Part of a small language model's weights: 196M tokens.
Each number is 500 + 40 x the weight over the matrix's rms, rounded and kept within 0 to 999. Layers, rows and columns count from 0. Numbers have three digits each.

# down: layer 5 MLP down (transposed), 896x224, rms 0.115, rows 232-315, columns 32-63
# up: layer 5 MLP up, 896x224, rms 0.121, rows 233-316, columns 32-63
down232:499485518471507571520494557514473462531550517543494505552528495440519501535482523457534565518490
up233:552476517508574423495552489523503456423445490514429509529517548470550509524579527542456508468550
down233:489471606519506452437514549540513566570516567484527540494499548475498417507493495496501529544521
up234:552561537487532539449506507447430446548458487516436520469546410489521571471484529544494478540527
down234:468505516501482542551439496419538522547447450451539481487490457461512554488466584494492498451480
up235:458505449564407490537481432553534460508511484487485451505520493532495523552520510572540517535511
down235:499471479498507488572532472558489477502506508508551406454453495592493467473512435504445470544468
up236:495478538561577598430544471574498508467513481473504535480492479543458555542459517524464451563444
down236:494551519528403516495530443544532556463420487501441595434526502458507548490511552494575509480534
up237:458468565485474495543542479457443515569424445592460504432470568477482439577487518468471504521461
down237:564500541567466531608488492504447487463561459490564441456543480505436476529482536493514506523429
up238:465463585516522505485493445496560515527474537484492469491491459479524448450497526523494432519595
down238:559454509466492456494506522500490494505518516535466473531505540512423515532491559495455440435490
up239:557505513558513509468494474500468488564459578439438506455406478497510506506491455453474432476610
down239:528529457558504452443470555443453533430480471523526492428488514530511489495492494558493509511538
up240:444531470502538538491486468464503493538532482526468505502440497486467560471473495460476513539485
down240:575528470520418507550542553594474532597439479533555529470472504506540525587478461498574537484505
up241:477499519514525541458518523514501599444401469530514518514438650465600590495506473392465456482482
down241:573548484472472593531511481473513547468469406534601555513489514521533468533513478503503516400552
up242:497484522407478523542435487552467443500501464502464482615444462476502481500525502448529520460477
down242:514477440506500515496551430535536499492560466479481476545483492492495510529434426563525537443534
up243:539484461473520558494482502488548466497512563553490457508455500499514519513517518508511563498436
down243:526440453475430501463573457526551517493495449492441491514415471452490499517498532501495521489503
up244:460518500535511513426534635624557540488546488497431475594455567440477474496484432427492456489468
down244:537563476532449515491481517519475473437521532581530483491495519501484531462550522568453472537498
up245:492505487529427521485537474519562496497475503484502523463527423470547570463553525462484499514497
down245:515542553463478512484485543489501509521545507464492481536491509544488518521483482525511454485553
up246:555470537553518526481460480483522439484540478529466489577449496472494521433567494507531504463504
down246:513511501436485451510557501429482438472436460425507440472492434494491506549444527483483527482524
up247:549471471516459455511521399483537496528497559505552535511518420547394498503494471527551531504530
down247:529471461483525526505534518545443481507469558533493499451567529505497494506474542456533419496502
up248:523452503518503464478448461476521461481495523435579512456461515482438527593517504567515559523500
down248:500497491497510483452480533515556514527472475476574487501490516494511460529532525519533591544525
up249:547502500526512498512526543510496507548512429469514509556495497464503492504566452442492551439491
down249:469456480480508496556546485461507480557516459545477499524542552495497565501486524548486569500480
up250:504503465524563561555508539558470473537507499487454503454557558512522486475469597485489550490526
down250:392533520513547568479523471450389488496517504524563452563524483500549544526473476469575550576517
up251:561515506528464487484529524478499500563524467515457464521456488509497480504608518545544498496470
down251:430437412493516564479531556437457488499472506450528443576550483620477506461564499506517503496492
up252:540527467514456559534503498504459557570549457542441601509579524485509537473490504433498552577490
down252:559480459476524498467552516482477550542514514534540464453576476511509457526494478507512513578530
up253:492474556568503538495520463514425540535424480530512545405497534538505459472496542502492511488529
down253:475568500511510476462460598490432548446505545523534423552474541471500495561518557463486518434515
up254:534508518508511482534462606464439460467415512569488540516432501534549491507497534531538518467461
down254:518510498475475544520552513457426482489479508490499470511465557492494431440470500478497490540540
up255:546469504450577482440530522491426573465382549498519469521485468449500607542507466504471496539497
down255:488505570527544498485444487552508538482468469533523536537430522525512548448500464487451482524501
up256:436486574521553516477493467499538490508443531458524458496508531488471471457484504472463422570526
down256:475458468495476477491481509483522492489544520449406530466446455534506504512524532450531452521514
up257:572493465539485522448456497523429456471534484524501515521541482473544495480430483532558599602488
down257:416514467443503524427542472441490458472545557508443442442476610512501529566481421489438518532464
up258:497487417501432507415561439555535464485523532515527462508487537456500439506555493559522480532491
down258:522501489509404483474522507446506435514500545503454529553561458495491511456524524508474503541534
up259:409506419472507550513491520478502434534548543476510557538539516537545442529404455546480463579528
down259:477537464474565478414521499427483553536451496490486479498521516476454523448464510458523530425507
up260:510553413520524519438484521490468500498521489526476544446475527428444489470544472540546539398448
down260:470440557504538526490545510559456554547514491473511502523537494478544483483478494468538511443482
up261:558433474575494430515533539513574478522481530522490574538466493508456481459565494505497532529530
down261:521491506555445527501486531455435521495472480532450492538504560548485519462516447383490462533533
up262:510462502452518549505472465515424585491573469459522515470508508509565459526538536556473565476557
down262:516477482504539417463532535555452548483449453506497512554526548505562508467480470568453472549461
up263:469537458507524553505479486510539505498563530470499519458494472503546517471516546511498454482491
down263:519493492570478504549495517542520491518500479525434556450569505496643453441470560478484473449457
up264:485535485468539518481451448526521456488545507495504482433541476500491479500461534549563486505543
down264:438491482501556494555487549536530476497487561464546483420467491490536527482486502553603504440517
up265:490578548443587585507461555431513485552537551529445564475590515528544467540475500482514471507485
down265:472488471464478458477504519534497513489497552496539509476596475606443444546509405474518496488506
up266:501587492537485467548511467496545558433523564494554511545449491444509428492490494526534493524483
down266:448497449414478530494518422541492498512558518462462566499482452562473488458555465504467476468530
up267:492551470483544523474486518380564471517508462495529534550474516476484444510516507515548539545573
down267:441445539459478446513520502470505579491444437500478509482468497476525488468504486516560496494458
up268:583520526525501535510554472537507544508505488518524520544454532551436565515398532530533405506521
down268:467542435541558434491509495446442447538575465473530488576505432479552432513495554547412504515477
up269:487544476523477479516506533586496492465501546549554500469421541521478499480535414499495476541504
down269:599467518500486447493472454527527499493467562465547512495492499488575511441438488480488474562453
up270:472471514510483544540512454469450461524557506562461442524529483451530431567486518456525549475476
down270:480482452583483506489536500470479487472483534452480467554481493414487473528482473470531532458533
up271:498542573503422484536500529517501486463482440510542509503465525508484406432540517477498423501416
down271:476480539551517456531428508508577501542503449513497484539551461401474525544546483501504467454493
up272:463499509534492440488491423517545472517575459493488479517469512558496516440577439566519530540497
down272:532510457512509419450499476522537497566526563449606473528518468633462470463513486510440464586481
up273:565555488436417483490465501460576500546465446493471443597490483511464502510491518557525489504590
down273:527470504435497460574503522540460507547441528470451474577507568549505483404504532525452459463458
up274:545496541450576532502506537476450552527473410534420493441436532533460559447473495478514515540509
down274:503487498444509435581531450560513482543478508514469552513564484426475443453531438532559452477497
up275:487500471498463531508549429500516454528527481445487563598475470500475537506521517528511568444519
down275:554461387505484472503464398552501460571499489491543531507450493433496533449551591537501502540484
up276:501515558506492493498449538438602474563569495551510502499484480503475509542499457573499517511455
down276:470569503553487549459471461444464515550456597603528507447493441522510484472468526414500552476494
up277:449510473465455477550486520485533468548502467505542472493489569443500498555408451564549525496501
down277:484525551500539607460488539537462492511482487523485641584438415459451526532533511485471419476448
up278:529460487523496531566478450557433581441516506471447489541490467501471458496538564465510489562492
down278:446479511596482517464495482532533551530433510484496506537550521472551490486502513443526480499481
up279:515482438472502517530493458453519480461516485502439481479509470489510520501567524467497443482502
down279:528535489559508544506524467486506454482507498446468475479499508498529532515497538507509470499495
up280:489460539553522493546499426533492534504488582533480565468559466505517350452502506512535518552509
down280:562471537474580506549538493491505518482544531509487521491516490524521397434477556508419551510479
up281:485517464505565503397544487533487464473514465562485489549537507488565472508551481510501462460482
down281:444543512456519540512479505525480465569467458480473570626488482486527478573536457473460496486527
up282:591505503545524448560523537480452470408488489551469431563484536481479466495554556475459425526478
down282:539528543541487542539482478524519565493514465521535460499520476503492492527562503520480500510474
up283:525516492547401545544461440471486486618538522512470522577539532523516558567518488529448425561499
down283:559526501522480558445511533423466488516451521495471504527512479505543569460422435460517497512453
up284:505540444469530589486522544505477499468525466561476524492522439511502517567470444480564525553494
down284:458538455459570520518449479506487491465533577483480519490526579529539512439510496440504473489464
up285:497555509474530485513385532473512451471492418511468566470567520590443519457522519554523450528519
down285:522478454478493535461564380500486405497558489465556478438492498501603531491528462531483513569520
up286:491522571530490531523530495508529541505500553511480527471425507477516426523499440525545491560542
down286:529507503517511461535549547485501535438502517498481551478454501524415562511502558497482469482422
up287:438519474517470527488524471484487535471532482479465473494429428508483417569530554473495539522447
down287:547541434446471503399477472515543531509473513510527525501536445517454468454485428494503524543545
up288:487532467495486520532485500521472438545446476498463438448514429535554532475567503451540486468563
down288:466511409512463474487484484550435403522527455508468421493492424479508531474477501465522495449488
up289:566489407534510504478511482469535511501577525505520462524439434473498604509491501558458476449443
down289:425562530461465502597476508526538519489496522527468514490513494492544494520473451528472503495507
up290:481518562521483517510514539553470504427556458518524552533493524437500536490492510523500454558509
down290:480480520546563489488445442462550524485543476405539500496509538491507466527493532486511466518545
up291:560527508536526553518500526502546492507483436533504503558432490516495471491495435574534532494540
down291:501515510492536488567563468482481570511583498583517450427409520498558484619488478481578487451497
up292:562455495466477453477460494545547546473443554521497456468487480467473365484467486522445554502460
down292:473505478459492549499458468511487495524549591594530457516444504504527489558527524576563555471484
up293:500571512415480470512502540541516463483521530517512481517488459504551446531469573403482489523483
down293:505443509492515522441517485444481471484522424523498487507502473481540450575471541580496555571557
up294:496565462488467436533569512531477543514564481484484523496497520546505518482466393451495538514491
down294:525447499509514505448475557431502464524462456498444518558444451484488438508518518501475490496560
up295:554519485531419523479522393558539494516560449490509561522519452452554493509506526536430551512609
down295:494538574475488504485457466479428485533479502488477531464518495516487514521509531548501491453455
up296:556472529494547518540469565496531538454496463478516518454494491453412475520519564464530556505521
down296:481488443472508549571550507462540530462467427423517484469510430515494437543436459502534472433453
up297:519497492503497442432539441525466564543535548417462528548471524483506408468488537466436494470489
down297:497528506543481542426524489480555540554492501478534561438515495535546481487479515445469472518502
up298:518456582443493509479486414483488444481544518473582474481482484470581501510589446479474495529459
down298:434513473489495529448537501429418461472552561537431478514511437508472476504535487492501532456533
up299:576515508518442506509441474454486530452480499512523452519500507513556480488454532481468434455443
down299:490522446481438475500503432549543544482524460486500489516495500486441473520459449518495529437554
up300:501513460490493529519462469523483450429527509578521551556519552485473471531438528608558475523491
down300:448466490513566494498538490509489500501509428454507453497477483533502512538489545551513525530561
up301:486507461496511464459402533487481436560478467485492497484555510549423538478517481427448538536545
down301:494590515475404557436458565434591542451590494541500499439510573554446498499543510514523498445446
up302:559460522509437471467520452477493519555501521507518543561548489586528530510528455455541487486463
down302:464472529426539528470535537486450527421542571492518491479479539491478466555436537475488539483543
up303:532518511395503454484505475470478500518547468439534422463535507584528485577527519564514489584525
down303:506429491463511506486588397535544507459510441452485550535518466566417486459462480369572442456484
up304:464471561506549493456451513518522438517525500447491507467452543586491556446464504511468476469464
down304:468501512515521554525546454478472505517507481461515554502532523444485527458566507516590479436491
up305:474521493484483561559528443611525510435435501443548486535525523566507448481429478536462487549475
down305:527493454517526599503535516521485581469487545519550464541486525567444518493511536382442436490456
up306:519510551545525515477543491520501409457547510544433500490507488454526481459526473516455527486523
down306:480439552474488503528497511483486480546524546460532524514498479484456533511472483490434426509506
up307:573502495443516549556510567489492498568501519531563520546460451518482560523560414507548548474453
down307:518482487514571516393487487495475522590412516529455489437471542563516496497474458506501546533596
up308:471442466509533532458508500461539504537479427474465459539431538503480502625509473422551436470520
down308:481466439458529552512535445403477496483488419500458554577496541438551545469531483529543539503502
up309:467496491497557501511533508539518473492495447479504479457506547490559436501483576437432479454484
down309:513478500403579602514497530541560464497510429504461446526462481470495448460496476450514499454481
up310:525496485550425486524569535476435433507517524503489567434546470541520425553507564524501520575504
down310:494488553475444495443554471451556616524525411554535455509507509398494521501509483521497465557474
up311:514509480560517502480512428446544545532439492520491458491463445540522474494524481411523499536477
down311:519511535492547583503440473489571478495540505526502534503504517485528492529507531539415454467528
up312:422525434519416519473450435475553498554452460535506481525528556504592503463564584457448528473513
down312:470484535462520537557546510450536523526498567499485557488534478417458467515534524545471542487543
up313:544505506524442540551545487582418514567539426509461482531526490519517536389542460513524569507521
down313:527489468476516451491487433519537530496494453495566489533588516482463427485526505493497458561552
up314:520462540465441528564465519553594497432475511513510490519489513524512534483510511553533510573466
down314:481498506463540496433509466481487498454526517458499499467539496495508499500495485517497509508526
up315:546519568507475521489525544428486451520489517529610503583483517497561436506468493532514516493494
down315:586499519537473523525523460426500483488448405481488557436486481494519461488530473512532535499523
up316:510446518526480490491518462449475476523491559517492516501499547502575515443481476510527470502488